{"d_model": 320, "head_dim": 64, "vocab_size": 32000, "norm": "layernorm", "bias": "none", "init_std_up": 0.0237, "init_std_down": 0.00593, "init_out_by_depth": true, "beta1": 0.95, "beta2": 0.95, "train_tokens": 1107000000, "steps": 4223, "dataset": "wikipedia_en"}
Each number is 500 + 40 x the weight over its row's rms, rounded and kept within 0 to 999. Layers, rows and columns count from 0. Numbers have three digits each. The size before them is the row's rms in percent of the matrix's.

# layer 5 attention output (transposed), 320x320, rms 0.0795, rows 165-191, columns 240-319
107:505518501563469538451518545533480470508549419515495520501513458505527530447484519504508481560514518497524499473572486532470459427418524487496533527465537529488502432507470519443496480503495495460516451575463480518464553510440483426455574534
098:467451434506544497546495484478508505493543478396492478502519469452508497484506535570517486471488480511448461476478438515532504508529459461552561551542496483543472523485497455546436477452431594543517477511552487547475458489496529486600431538
095:508467507491529473547490496454481443528506541555458555504534480475498540464528463517436451496532449439463519442474475479488513507486435506506504469483484500431433482519490447510454478510516499544489492537542549481463483539435523561493520499
098:465472449538458555489527516505441513513474455433437479506537523507480596523502450478497551467456462546519520541522447525469512535532534484511489546456538567574531466511547488429529506517529576503490527466493514523532600481498532493534428523
103:508486464500505527485408564535529458408486495462482439489473483473510409449492498582413489519505468511489550520512502552500499480550502542538514492451495515523472472503500511477569533513549525568458486513419459490564533504515544547527520529
109:461526541517419525516456558499528560516546488506555476510543517548504442470550450498511460495518510549551545504453523514539522523518434525440511540509457475511453546495507511441500560522557519463514560435551451515555471438462521526541425470
102:469515547540491521434513509560495515487522529546545507518557540505523495563516523513462471591399483503484519471476542529581496522500499477534482506478448530526529501492476536542499552567537472494515559508528486529456487551493499546556476504
100:530519495431464482467417492548511548505471511490557505517540465492539469465433479464481503562494440435508431495491462449496443459489471501499540549532469527537501489520509436533583534530522465514459603540560430516441492506509450463530479450
103:549533535491487466473458516406547521492506500522524494489537538506425560444486510536526463438493512522437424515438534559507522466495529489436498582519513491469514447421482433512516512478466453494522466445475498534533492510554444493432429512
096:484500450466495507508438501477554528523577471547609569544487585438494501573427473540506460554504557499547438469531496518552515534495505476519539525511536450490509485495509549438517484475508522525516549501489535479491506553537567521503489470
100:473457477571600579499489454428517487452499458457469534520450566563462525557479453510498477475507481498487535510512533501452441521473555547531537524541509466530500463512476509563507479499514542489550473491477520535512507476497499462411517518
102:545491519512512485415591559526448537538490463544428436524517489520468582526449497516500510413585516534559511455454457485459569522500441471423521495531549522526464451444563579577543500467559461573563519487545507475544507520530496485601459513
104:466506520549466565562510487575499470500445583472431556472532497484549466418543440518481527532440516512591488432472516422505470521563511491499496540560536394518453517421506520531470485482472571516468508515454472501501535522469501499467512454
109:481466474445520502527497463537504465473564495542518413445491499492523554426470448480511524473489525357502528505498478515469501527478492539477487507504532548536469559512547456404479527463476554469524416506486470508503472498511438489492566486
104:498383559422555482501475518489488609521494500547456490565535544514494524492511513531558505559464494455429528463515460521434507535586528481449489470548548518496494472533521427482556552555505479575469483464523462513510503595534438521528553515
104:537494489463464538537583462486533483494507535495466492493548468588521490549495554541511510481525505520438560513523593527476527512528522471559534479528509544581454572530497472506457484481537427509451526454500532534565493525551471497504504496
106:567406514468400520551513526431488508501474433520480501481459487516463488488400465534476457510515492471493514474458544423519504464515445540609458502564520503535475547471521550545431546499520510519479481491473462532484496458518529467514529514
098:506484504481483490566480464583456489532513471471505514441527528517515504530463458579535475442417486445420467484545443538494489498519484532496493457556534551519467502529534439587472451497503473456440476530517504501537446445476490456488477432
109:534499606534501505558493497544519511426484548459551496539562539562411465472523548515516554469446485502515480466506468417508540471521467411563528499461494446454467489481520490479572528503499467487491461547550436468374492494517508564542505486
100:557527550549534480489434500418488553551544497487490460534467475464514486524463454474543445475527515463490462406524496447425473482440493492554512509531498518530542461494489502475497458522546458498469466522461506488486516544543511452500579582
104:532447485580527515583512520518473494467475462498525544516509550555470537503496412539502489450518556482523450572573480449487574536487550556497532535434503441480478500582503546548446582451492515407502467456515479499533409467571565500419439535
099:459521470568449479571567492526476545446553456524502522552531492499439463517435507540479484552426490529529483491503532493584535479534489539510582513513494436481443525501508484476523467458520519526426475467515531530474548507525473538522523439
098:476541505484498484481463511539530510522527491494545553486431472479491515491576455500518500508395518533511523510515368531548501411546481428515487457531469496501449496454519525468558478461462525439500468374475545472476490482514499500546514498
103:492526460516463454510564514401516466515492511589553467432477465540529471564466487493501453528528491537446496504512556512494537445476508472478499498514525560463532508547467444515527419490443485517474483554479484483527482513489538521487515430
099:449472494429439454507577442498521514496538547399503532464508506500537480504491514500489486438465570494519500557537493539461469551504574550445443481503571557549486441539491529556466558421518537402469517525458582448500451523474486527525458559
097:536505509489422531491609520499500491550502492522528592478447506442521570439458502480469407500522488496472442538533544474525506509469542501494489480448511512549485475516562488535529457536453560456521476461476559521491457529514417433510526441
103:473442494471500561504460456486552495545569497563529495453536564478526496537514493444453559490477489491544512519514476529538470452441563451490433480478487528483419523535498486525554497516514527540451452407493546562470516457548477437448487520
# layer 5 attention value, 320x320, rms 0.0912, rows 166-191, columns 240-319
109:485458520503478515457436419503557516512473487554487546501550550567585469464537512494488481503479524540551418517508448437449511516560463512443507462481522468416509512458494489408459528467548494467541516538471544494537516557544596519398478468
101:479486525546457434483467498487572528503462541522508427458474595465535404494435520482525517547506533506485497543493415478485582456501521477495490499494472455490539510504459466452487510574485547516452512490569495477551496411546435522458556427
105:466536515440563453501554536485522586459492516539471511446510518520481489513495456584472537495421454425530523499523489510594578474451573510505533517470492518499503529390496565523549464500539482521458487537481429525565543474482496493583525544
107:493530549514504540486479480493477512430506576474462467450619529510489522440528437466480512577515502570501464493495528448582570567494477529475474510480520512507463535473522529477421464431451495465531455518492519488447505448495502526550494504
108:407508414507479498496472560481534451501420472420525461476434471453526542545484458515521546529529523516487552457547559488433524511531524468459517488590504460534540510457503548502537496521566456543563524513503514506424509511512462531533510469
105:469491571530536513500486424511567527488526532446493483522481603462486538424497543498486501594490493523572571484527544433531515474511472442581474480521514513496539519541523528506528515442449461517455524552518556429477475514497519518520556483
106:502529508454506520524416498555476554478498481473513485510548510489485474509532559548533542420469470482494541534538498519487507482458500464550507450456519514517530442472463466459463451491465525504546417501562480450500584508438535477530532490
101:496454528463481424483469499454522546499423525401517492538502501564498462463499549424540492442486597433496573410499531465500438456526487489461495527534523517586545490524537460513543453480526586574517504533485493488490444464507506438456533505
099:494551546505543534576584524522487458492477529472512482444494425545460533479466490524389476507552559467497483491522539431603456484514558447493554482503579536486520496579428556457475524481451528451443458543505540524487499514462505497500542482
107:519465536466474473541458525473484505503454525484447541545420467464545538524479561545508493498512512476521560498477506435565575553490465433545497593412563497484493485508513564586553418538490467511474474462497513571453563480563507511503482519
106:503446518501453570504443509482530412493494572510446433574522563564511472500511491456555504468447569514548479461487468569565480495553512496495521496550447527566536492498507441533542413555507519512490372485494534563450449490456613516389486500
102:499484563460577491449533547452517529501545476417503463497555500489488446531548512480551511485544469498500479483513523449511494483536478569480528485497503462534517467436462511489486485492506513498527521513480544435493501530521573458533499502
108:474506491503523488454479550504487521485487527533480508527500425523472459588557465536450441518539489452507444525520502482555501492563473479518481542489521462497498506554440487477590566426515527504504495497497526459551441591469511544490531433
108:496473514540491471457565491440565485533502519574493515404453511551457474513457511495502390519441497511432526466522515565433573547508552508495518553546522428481514543556519516546510555416457521516530504521547570493470539447468571542466512426
106:450514467481508511493461545514481534490460560612416464542491512511501496508419472497504450558482449448566489518421525428544498458473513509510549413467488535488588471535527499501521470502511536560530561496517504400504491430410448538524456494
108:498540464503502510467505537512434440511463562552546491493494448553491444544482415467516482537592520488548433479497447489486504571448492499458499481453524521442502522512551470545492505477509464455506503463514562495508543558465524491484511483
103:523495574452477540445590432434462524475491489444538442524508538470522456456437431488434490494504496556445503438472559463475435491524510507516529498477486418479554553543533466517529498543528545550499520488552463454509559576449566547499499443
110:480500533436610459528466483522483495497505565492552503537551526476494518526451528548558535516547589465465535450503530437511478486498446442513500451521477498618601503489461474535449506483468507469605543555470499502454519555505537473433438461
110:484554491478408496516529546526485499497460524488470514493472424613439521477419444470536483428498529475535507440499497535529510486488492539447549419556489481465453471466500529504583508455437465446507522486452462464508482504474424432532529545
109:545498500444514530459485498548504479476526510402551501539441523478454514464485544520507455388521442459414517471505479488502485511505547509484505495537480497415486488592590491510527546566432463570467505459511550477512461496515555521480552589
105:465551574464485526489590479434519470477536619603534483545515514469450500467454513503480500447524502490477540499526562525475403569560516444459502510490449480465517472476548482472415466483492444439556527425468482525516475489542451439535557498
105:492462479455550476638449490471459522523509556562535517516510448464547470509441531541473542518451505541456448499562589435528443466525512480394538457434531441569550532502486547492565608507523458528493512542500560553527408497509395473428437550
113:490485545507515478463565499437445472579497403481539507472437508527485540510489563522461541495498404513512539516487390516431474493538467538591510535505517481507457505441522411486442559462530475503535559495490501447524478525513484480531513500
103:492514473456555558537517395467527544496442402532575449473520527531487473473503492540495523428518494501465487504497514515513441544490512516454490467474483574425471547475526528485492469495491452546563407541437556495468523527537523563494494607
100:474500561537425517503568486487539545468557558498525496423509457426525438549477464469554497500547465463516561553469465497528513479426533524528436493502446495454458452539551485492436518465537560557337506518496489475463438564577570480499473505
107:391465509529473502478559514450485505538498442561501522510472519491518473442584538499501472629493570487512572479497459518511532536496573564505514441454546557519508449506491492527505485451403513418476486603492496523485514438542472476434553475
# layer 5 attention query, 320x320, rms 0.113, rows 192-251, columns 240-319
113:563476473593479570525426404585553541507490512493530531525491478431541441474507478471476527504519516590496420485521504492467459433556505574471490558537507557457558446443483571430550544393484487429533526483506513497492455522407553454488518539
109:483482470482575518531527545463538527489466449469545561558492504528483493490494548506495504500508490411491605551444444468518501531550562511530424531481504457452559541549570470470488547583477501508458551484529490408467559526427512510480473466
109:518501504525457532564468505483515497494445460545538457510481492451497564528560563510495563556470519450602510545504532420546528473513492512548491438543499491488469533483558510501519486517447499518440499544494445418464528436541509523538526493
102:491571509534505459451442438496450462488527545506518550498485557504446509480613489534519557469482471487568535469427537456522511516471469452569412543513487515527522529448474459392491389481574467553540495478490488426494435536504568541568526535
112:487498495503473516497500544463526535464521521505511440479431529422516459514533492558499545533490524399434424555496546605517461521521514548471497474448503570478499487448475538491486557542540548500464525511557518448460487552492458568536491494
100:493542477512508450504503487497487520468453575561538500461479487548541519508560523495462530431532494425462505496452486503488486559507593543491441390481507465508521489467475475429476509485486558420484480499510577417459459567518504530544456539
111:535572511469547506536493545557521537490492523523513498478463499506522433453523532470479556546466418460438482534543469473482454477567590539487454459533495492509553441496448491535461519569472511434518567530479484510557517475482519496472507553
102:567433502446509407491531506542523505474509499509501454460527478488457495547446453515508458587460438512441499474518515479484504507586497546518587466466446578438518512475524507524553428512473537553461523469517508426555573448580478462540516488
108:451516497450461522482476500480486482434522543535516554525554490515438564512464528530480431569479468407490439562543508560460527513486482502493529410472469484516532553451440416491515505520524445471512531437514437563482518530490480455438452489
102:539473479513438507505539503508458502482455529464502565511514510549525410575561464537513457557504484539470529491466515487452496476490502541478561463443486400472531511509497479554472546568436492631502529517547511529481579477503507465537496465
104:508519475445595503443417490435454497490477459517486448474501502497485559442506449462487496556537587491480503519483574434486415519421445516569473476520538541475547464563535520487467513528593505448539523494490451577475503516468459546506496463
102:517532517493446444467476493416511530463497471499481428494523482465430465497561445586557514551458540477571481504487489476584490527463538469547533518493445495535507541518437535551486594420503442533535451451497420472437521497441508509456506518
097:506533497526459540424528527512461519460506555548486520521467489455494433462483504546414526527508508498538454461468548508546515498460561545498576550536498455509477533537522476477523542449515490497487406450494446495533488447460463480477507468
112:483483559424440486506441540495401492501508479534529518528469497536517454484551490465498487500504466425526448507547567480536505529488507572459453434496392476492533506449476455548468501549486555496508412412477542463485516508539486520461558538
098:490483516545473510569491484506484515505507507456554539543526550453532471542472495514494487530524453488531468531517473538469497495531548514517442482490486539503510475524487585485566464494395542535501461457542542510585442585487477514567463485
102:474527478561500537483531576488505454459455519436492542536541519460437494422539497472533515555496423468496443486485559543462465429509495481513488533535523513516562486477508557493517542552526468478499434544509488484553490524495556508484501561
117:488462539466499492462489504547460450487429504569512463460529518466491493487470516571509501534534501439442492492521503580548481513547505518462497480528519440510517540509477521510489516488597462452460447488480552484484571494485469496478456460
104:499460486403466587529471499534514470504532452479471502509516579544522468511470474508465429467478540567468547527555529534436514570471544482498504520494514517484538451464576541530493541514511469550455526460488485530508467553567433488527455472
098:512427462455459533545456414476506484473521397442451450570439472484461498475537481514468481492469531554458471530449432481497498535518404466461458550468516515461505499526546536470506477514518437456478553475522461507415479510468525536546459475
119:468543453576487505539473470497539543531537514545447558566449521480522479489470491470486506440533520497464446517537525515545457472512584568514463462540519477479517487453506517473540529539520512486543486492470470541532461538512593459530482508
108:461601495515462582524487586455501506568533578472473550530574498500492530527486463493528505458532442479483462487511595489501486544428455543433523475497455496553482556543530460491488452512503487536561534474472536527503460535551564454477533523
115:474536483512527508517458489444431476527525526555547510511467531546445444507485468518475502461531458472553493562546438553530486540497438473478411473527506500485469472450465529434521509523505401510505508493513531515589491517500437444458591534
105:503550462484514526421580560394469502426522464528516462534515537503506559478511495523486508495465419478538471470450499473540540479449434459482455511517491546519540473519588481450494501592502512536559514481451524510492530548554455449473477517
101:457570501428490541407495559502502500501471488528502506484436421493516579520509475526537548521521452551475527478503464464434527500500476511449452497516481479491531507503494562542539458465513536519420498438580480495499446479455501458554516510
125:551362475522534426417473467485494480432416479483482475479501446504437586523510448528461424489486537526463562470485490503513504545496457510472519560513525484428527476532548481572468489530504418522423504492505472472538581450511501473496435506
102:538496481432531496515601454390481543483486486554468511469565589549481443493416481404495524522518519464416455497420583449551473451491556589570445500478502502549527542500464480504444530525606467486517447551535498570495473500500483444534500504
107:536477536497462489457473522547591490468581472553526456489452502568445439467479463479489502535470557490456501540525473488502521474464517466494548427535599462503475482389523486467520446463498477564554556573479425543540409546415499513475489488
116:509467545494532437543470468477427457505491493441488575466421561544532505565506475461427507476508483519520455477486500495450510539515581445496511543485434521448571494499487475529489504548522547514497514507538514469493506336466524570464477542
106:519434513554510521490477469461569553529526470448493507486513420464549505527504527540525494506407524480556462485518486486527508500508541510531476537501483469538467468481467516576485445488490497515451442485515480464481468523401502548544559503
101:455480571465470504500431523543535531541502560530473481507530547530493507500499532536506572489483474451512463452560558522513484420469562456536467490465459527559515504505484426469464581427508536453448525438491533529555483497503529453468506519
112:449546531468491477497413525501422488480512552515565528597486584554515486469490463543552492525463491469492511495532528448507502465503467551508447425558498496488564471449499471489461512560411511462509564512615553501565523571488539506523551482
111:502444503455558468466522459536507562512532430507539527451515501547479525530489465535445477519473512478467528521530521510504526451445507479537512511471507489495459511447553529507480486435493471415568598437479495470570533519450521445513492472
105:522513498501500480497465464467464539488496503425581553517514499453474565482489449460496497456479567543548540459468505412555514504524527468501552522454587472438534465493497580551524485425512523486510487426472505423446558477424528436537505493
103:543547514559473549478493502446522488535556557474510464475452474490460510443419480518523468479599491518540499555487516473420494509537466425516532517490508524554524481498485478468562436491390483526558447549489514574546462586500489484529509499
103:531431465519491534535511484476522488427483466471553517471504494575470456499506542570590493563518487534460583531534514481493473543495518504531571556448511545485493521522571539507437490526539519481469534473475480461500510556511504473542494497
112:498589458474455448439500489542516521507566517548454468507476572457563526489547557503542544426503516464436562479496525520479453486437538543459505479487481482566441476484543479466533459429411540427529439494443527462506427453452459498449559489
101:499465400445522511539515489517492530545543484443478477479514546472550511486485567381544505464496449496433501528449497462494466587517483508500524549540505488492443500532547436449461508429468522448516530484449461480503453442517402559518503505
115:514481534513441533459490578547539498509501559495497483471488529451541486455475421542509532483485447454540470504502500501442521525475509472542538526519440528489514498484533477486512570540564501465625509459530543595468519500475517498421490497
104:508484452487442519475457492515467501460461568415523514426501570538507492479521483552535456498463526552496441452516488482570555596491533525504520464536545462491515539532482528497509561496474542415415535467501540477506579465457545565438520505
102:493455504507500503521523457421451519511511588505535515535554493513454515521506524474508488509438512418528505459537552454551510529470510489471477541413523444516539506483464466486476566510531493530507467539506582499428519491550485459467492507
103:417515506488411442469489473526533477475553425531387495543551574535556490477549506507546508465559494419532503489525541485487501559428481501534481483549511542578474493509454506468509466517534527515530560534533500571467536465417512476482548512
104:531529492480565550502530471505500535473576549537564474493464448514472472516554568510520518538525464439530440508455504493494463481451450540510491501546462554500600429517482489533494501483518482511536544467490497525542423470476468482436562519
108:492512467492555530509559495550584519471470439528466511459507461516445502486491550535557525505547540527481469500449504500526482408478527484517505553443556470509537467526502569543479442452500421545515584486586453516496458497463545436452488490
099:527468508479498519488528403619512461530547406560521453555513499465543487527546534542556474504512532483473448475545494436494476470553400495478501581476473429513507571500491560512492506490508462437423508506499537538543472596568533503535468490
100:486517483518395509507523534483496512469551449533492484483558473499406507494585509526528467546523536486513502577526475519532476527449539433544505473473475503477578551563502501485512504574460461449490524513562551553510529505427489492447458535
112:551461506530510557455517494545517497481462423436486581444524458521505540540462522493472434459449526572524528493504456452466484507517561487483509544498548453420468476502540515541480529518465469505478517563490457516566533541530529512507475477
103:466537566423469503487530480536527541495507556511540483559471475472436468528495527500513519446515514525543493572513512500530536512472554523558471497560445481532536503552568546492495564495476510486529469541479545522506497483563556452516508528
108:520501499475482529506476428485557538468509497539536507455541477515492500568528429460531479444466468548486472503476535491528556504504537450515565570488395439515494513486522578575556531529569479419469495530468509496488549515494434538432538455
099:539455462510603572547487512451516440514494431459472518486485551572553504492607509473523458474543509469469549489546438534494555493488525456496582436508420511503417516478585538487478504439495504513490494519497520500487509481508464569528557530
102:536519499442433506547415502473540516495405527465482494462496463483456472513484512530495448482504557523515547522528471518542506456549470499530512516533500507492513523498546522517466547478434496496436503493506506411447581525500467484451452505
106:532478530510553542508438506406515542533537535510460464476501475540549538477522554515483524505426540544535527389516468434504517510578512469535532475488484468413464501448439603495502462503429522495477483517451505506538470421466495429512589528
104:456518518538510460517463492506518493473552552529530469459455514476499491490456450553481554569514457468533499474498481522447485523435501499428533502458459572503539516526493473440480515493463490519558411538499505502496541540440507430568440466
098:486478452548510535523477579508549513494493443541529518496526463441440444431438456552494512516564538520468497451495493568517584588487473440519461500529495491500520493480482455537544491533492471526523588476476461504465546518502523507516482578
102:543494517440539401534572450504486487461442487478465503395445533484505488499493542509427482526529518479534526456533562481508526557484485482552490562579526528539487510460502448494492575492514478494500440525609473440495558450491506575469548478
098:587507541488471501478527512427456533534451519460505480463468441426562501466568468426461453479516440528423500520504464538498502436474516481440519538514456492510447523485443514502500464449539475446503453547527508498456461385467496470490554501
101:523505402502490494492476498506550506498539466534512503437511513514465551522456511542489530501520441448529472438491490496541541509541487506434491533535501486544555529524492454489427451519480479540488515496532481496550506471508501498506490569
104:499631432549412567510502496486446466473515522470590456477422518519478459436516585482511481557535507455481456483468492532441473496525568525477534504488552462513545465436483536517511485499474569478520525479509512467510442459483528513493489511
097:546471497462500491485565491478559452546474556490477540478512492478507524477588505474466503529462500534501526521485481500469504533512500494410532500393444467466466562481645545580468555496520514477470554510529570516446521535464502503541472505
123:478564486544498494565491476512454481543532517532514449459480490528441494469493474456473542533484453446431494557534481482545472472492557509534373492510519552542538561516502458495504485533451492454549502500544495532472451582493509427511488453
102:536483514460494509533423490538504562511584586529543588494525530457492494489490541494527493498476517554521547497533503420470533474533406508495551490480451478503496482562528474555486572457475439492499460556573524539490474493495495528500452448
# layer 5 attention key, 320x320, rms 0.106, rows 192-251, columns 240-319
107:567492473532507531466489545493548526502470492430579515469462415448488544525544510538480497494480463513447466433470537473450448481540529530516539534553544556485547478482568530435544447475537456501509477498451438567517438522540469509547455483
107:484484549494487495512454501535449552493476457529539501496431578438471481514450485395539503507527512460483473513549526558512441505490484552470514465456417533483555553540552477489406562504566527512440544470543507374503500487549427489523530524
103:452523494538496525597506558537524452468557494539486489548500600490473491490557552477581540496468551436516467483471499388526477447541492458443489450481454473536462539516398489460553482569464540455498552539532587533463446503449508479545518470
105:492441556518547513440494556550514500469491557580484506387509520432464486560521565559500520475522523573549551491449522509507450451475437505553436563464456471555501567521460434532465422517551423502522517536572519452518491463515529538494502497
108:483480448504540541537479484552521521480514423578483486445360520557513477581464491430501468516513511454469544502533465525455542567467453504446496494531538528455497557464512474466475511484531443515471522505524408510512428507482496564434513512
098:475454547478529486504576498474487496542479531525520505456524512497529474556537492434516459542536468467407455533415480538509520477519525574526492485455571510494523490568440542430523505510528547435535407562469472535547494526496512484449465516
097:522424505515482560508500570524524506475520499451451509537451451484546493526498461467440455510516536566518427531537485432511516479576512456518512490510518486520499479492548516541481538486450559557500569457479476524551489507493504441520514525
100:481455504411505497505435471506491489458462474446451423505487492433484500509499466487541522525529437432504566586522510524499496453495458531507396446537425508458471458523526572500584418438553503581473554506500527543518469497483507487415542507
106:526512546438503541485433538464523543538562510587494511540554492462461552537383463478528433547443466483542457494533515542527552530497432486512489464533507514486490497479512481487478466502584453461470482540554478561525551492446508466479529495
104:539496495465482493520532486445480435521498459537563514503522527469454489500567452454583449565463489460455553538488539546517469510531550471566474478480504485556468507490484444485484549577470549615456464465541502472538482455514493530506473534
101:489446468500561461529499450491492458487502395566509558477503486450442565537495489478455525475545538475539454486502522511446472564422442523502504420538520550483564526443455538548495524498546590430504514453509486508513469517512482464456432461
099:441482453589490477447445538458575500435456497551490520506528479453423539555542489475451482526483497481548574518555482522562460496440545492424548451401431575463524528501442538560521504555514406487447505533503548525515584464467513475504521507
101:469509485503423504527583478465542511435545501549523526514462394517472497435556474517552505508557520524511479525470588506506511502511446415519515533490543408493544486542459458468510563484546522465471449478511521503448523523515473560524487430
097:473588490479499512534480560458504512501547533529483524568464542577477458458558441482549440521516470476568549523520568494452462538507479511501562522566519541547529533449454506506474536495530516459496466494533488478496511479477508442526504581
101:486451435509503489522498456527487556534503458453494511488450535477538493549471496483528453406496497504519492437526492438537494441520528557490507505409497503545523520460441488482489518482482511542488504474500428494470468532602511434560496505
099:470474432591415490465480480494561491454546488479512458470503461461436535450480506495525533504483511533537493527473485562572479398420518546559514485495439474527499497507513494530482439475543496477483444439438431488500485524572450457541517544
109:504427458490548521471563501518469481482494551576444542517525514530460554490461509431489471528567497478454510480526483511486571518527445499463479418576511502533477539487470461476561522539537588421500520518530473542435590549466475525497477473
100:482476501512479485555493517492545526461483424517439479498486550576514572576531493454457423516543529544543460524561492514502568533507552429489452531453543567475460485480562528582549494487404490527553485456610445492506490544488511480463510524
103:507499497609514541469475508505511457487529486464466594459451496528484591495548488402493507510451477453517481565419553527523475394514521546437510489478486549492504554488575462563469515498509503566478504450471529545527446455506529539442496442
106:472543443535445560467516515553505546538574426479475523449475523513522545504540571493439572470473582508551528501468494497495484547502522462469488479467480480535444591449557478497503509411468522484506496473422466469538445548562516468567521559
099:447497518472489525538510457476421501513529506439509548497529511525535612527459534506521453489553491578524493431505530492484574490430496457472504451420489489584383579594506499517454464518503481568549495483569503537510526516526499419537447483
090:444440486517548518472498447430508539541518492509485474484539453524504516555465461518480442486540475564511592495595444550531538518404520460489488558476530460464533508561476475438442506566475495518468484505511528507484485494523529450531529536
096:442510483505536519548578505527503490500480525532458441520519464456446519486402553495554459513521427557386450568469528502429495536468515513466507543448481569555428464458488522493508537445424549426495493497589467549507518516502500457497466526
101:504479468503533379433500542504501533489443470548463461554541509470436481480471489487505458520502514535439562519504534521477445531522483503527441439477544479438498468586552548535530509535450442511359538487583496510508504507491506552518523521
103:583468443592466471505482483535509525473521472490480463549481432516500518437479440488540480544470483413520511521509446524507488489526489536452468478471514535395549449540468429502470489495535513552494450489601522566470505472498556524467487477
097:531531505510519485497529500439448494511450492513568569514518497592474480515468492516455514554518530441517526514483512449555531452471483514520436407552474525598502538520498412518478408479504492562469480478469498537425523447483526493504458468
103:518500484539475538526501459537544514403504569545491551524496496502499537378486402485488508470492510464485486458473477458505501549593502437388505533545533453468543487546484523514568588442513505501457528450492498475553527480454476534507483471
109:547498395481425508528498504507511473546489505464449461456497534488521521534533453469473472511513539517491503504457562576469454494513466568504444577486501472576509522460556404469501527561514503548515475563429458512451539492504531451474579505
098:504562554475507503574500480473541467475519519396534490441543464505494503484463510559518528468526516515433438505489410479528461541517489503480548463487491498516496471511523557518505543503490543513492537470455494440472391519493475591540481520
095:489491465488469458446482517493497560546471422458439455435503522466515478492490458552449511557551475525485476479493463441508525484471544495498451499545483509413536511513482540454518594530511455540488527406517531475472456473517494516570509578
111:428415499479526487522464476495411517538475501493509427542589423529420472479437479594497494529528531520483484486502503498423481438493494547537482449524483569508515526508458541489488522551516499451510510489547478517512495502517461513517513493
101:541473468538514475464501470426527534526525491483481470484522480424508469505451482558501541544556434482512538501541477474536550505529511457515467539476476569501462438431522493530498503489468498502410448476486434464488451446517554535452466527
103:513479459430533455474549493511531431554488511464490480506539442408460568487524517427477521473463569478423523514474435486479556406554461521465519519531513543506538475446523506492458509481480446465498471625451527443476479463497459435529448493
102:495475485512481488474372490495451478490592590447491471478490466476376498452494520553474597488492478503563453558427522462504547475478515483436571488461497509561468535496481443540509471535502442517529503568628534526523474493485544496540501503
097:451381474563551504528543424444515541478514514453529506549475529504512441470469450380594523537498512519515511540521431471470511524505496482483507510488516550482496473490472502499492475522538447470562521446446536563509478587517542449504470494
104:491513545524473486602540523555618502482523609396471487526537460482583511512484560478517499487517517534446493451543536466482468488458510527504571544484473478548544430555522488507478534445463523481466465511408483511573524440547502503423512477
102:455423479518450534594517481552470510519524523421475447481528451471549456457590519511448533539514458482502455559476433572519449570482459469488451586492533492527550519513509519510497583482554539494534498425447499413436509527521467499423492518
106:535463516554553532481477527474546443492454463476476454398499478467511447465518376534473514520502428431541459492569601452521461390460515477503504519462535488491473470530557545401501480568458530468535447461513501503509631536486559490536479512
099:487507570491429474533468452516545498502473442529543442517442496504500528468431450517483533552441601504543468435593513525554562520504492538562464443543460453525493483475507545542527520526457602503463508546575472519477539397594469543527522503
105:502532530499446462554570463483443538484498579489519536522448511559499511520489461487491472533495525411563565484500500493507514476435469482485477493525478530485505588449511429615485535552542472507502490524542504479441444529462509471551500484
095:492495532521447488464554494537501488511502588524486446455518510499556484481520437522558508410547538407493508520547522464545513571489542562540536453523528483477479464516462499532519490440575537450527468531473416559502525450476541476420515526
097:539523511441499512484523517502518480497440514534474430481488494481571499475483498521478534506546425555503576495503471463473468480461552499432471580514510490548518510519547508494496491508410545514414508506419475598540543415523487549479469509
100:502513450512541513474486508506571570512506486540478494495480509489405476502559525440524541503461496453541431537494488487534523470533560507413513523499444522455511423473461467469534505475525388556539517457577466449451440439496519516460495519
098:537543458547537515512524507591520446532472510486502491526482455518566523443571490593551413464484493502502538575429488499480477449511456568493552475504506530411476504456537549536414437447431533434496512434515502483521474462515509574484578462
100:487509571522462466487532548541453480426497463540525533452468482534464461581503499488480519445562519496537519481583408515486477574513507453528553479487396583491478519537499550522504556513523522470502513436514538493539530500560493528501465579
108:503539496557532495442480503519488534508452476445463499571507470539452560476480501462364463478379495527508499490422492470537479500487486513464455548505476471525479470463580526590478484496431531492527501491465533485550551483524461462507475484
104:507498595500428517508438454478503492535574536449546470537483499557531506494511534477413513480412515548487548547555471447480538447436548503515559519539482559496486522456509494453548464512425460503552540477502525459490514480492602393508510466
097:493496427457460526460422447498511514478512485442583500412514476432497530528546457544510466509430396457486466507476494423552479449443513479467475417501491553472524474461506441565439583454541484478551497496528562506479565502532478469482524517
098:534435566486512555493461449528542498503471474500468470511376511545569464552577536521428505522512545479541454534509606601530458505440469511513503541471548458516572490558572527500476480463534448493493478494525504423502426409468488517567444518
101:514527460562535550492454594501509520430480496484570478466477400491424503494443447509513504455435484529490541496550419450544584483505521427508533516566540469491545514505493469446486470463506463445516496513501508511485549503518413549540468516
099:542503517603508508554437552441533499519484572501475507466504452526457498521428606498479486513492522515598501471557488469508502517545480482443515494556447475504485519392480512540504515501462454492457553536428525526480402520500514461497508438
101:475454530493463457425471486571536491515426554519482423459438521488446512440502516433495484468475506511417472528471525541550534534493506490468422473520561518512574544521563565465477558491550426497489462514489538426525549509445523535509491444
101:508451508450511523570432605455516540539545535484496536558503533497518466494482486521511525512523538487494560389506441524492443495516457473505507428554504496485563479523475464567501438437504570491516562541539513508567491484483525497602502556
100:524486526573447482448491448506506433498470456515508475434467460498538442485499483468491532494540548431570488468497478535484467447477529516483451480476521482394495530469437479502485568537499526465501406454547561489507514499502490485453468504
102:507473470453503478508466511496443458480476540478504508492540427531469507522505516457583424397502533531535462464505536489574469459558516512462507540517499447557548479508502506474519485459460507485476475508466458502475425523534531426478577470
102:485499542518516427520518543504526511437479537474505503546518462453473409500504535525480577533500410516505555491476550539500525503477473563467499396540499477476522503502394447481434487463478498453488460487455495541470462472452502524421470504
104:471481471490477531504510518547497478463441447479534499538540482476456433503411555519455394590548534578492425490511459529452449514484544459509529469456531499473547505561457458536468467508476482519575553543500480459483520473425537498512505543
093:532465509500435518462475523514474455412518498584527385541474506452576526534534468478486516605530473473485528535561530484554487496466487545473510472552501419520548503531446553510484523550461472514495478465524513504502533552500519502511479478
103:491552480533470525485447468479431485463513489507526545495484494569485518514474495528444506517509536502519562508537508520469442472523572489540496449475492502453546485501584472562534468588498419534488498416555565562522438506515459418501493469
101:555528515534533492537574564477489569460474601548548531527601518512460508478450546586516496566462549515518513485482496511592569466411510564562542487499536444509488530516525539502463500458555535505482545508519448481532536499511514452469486508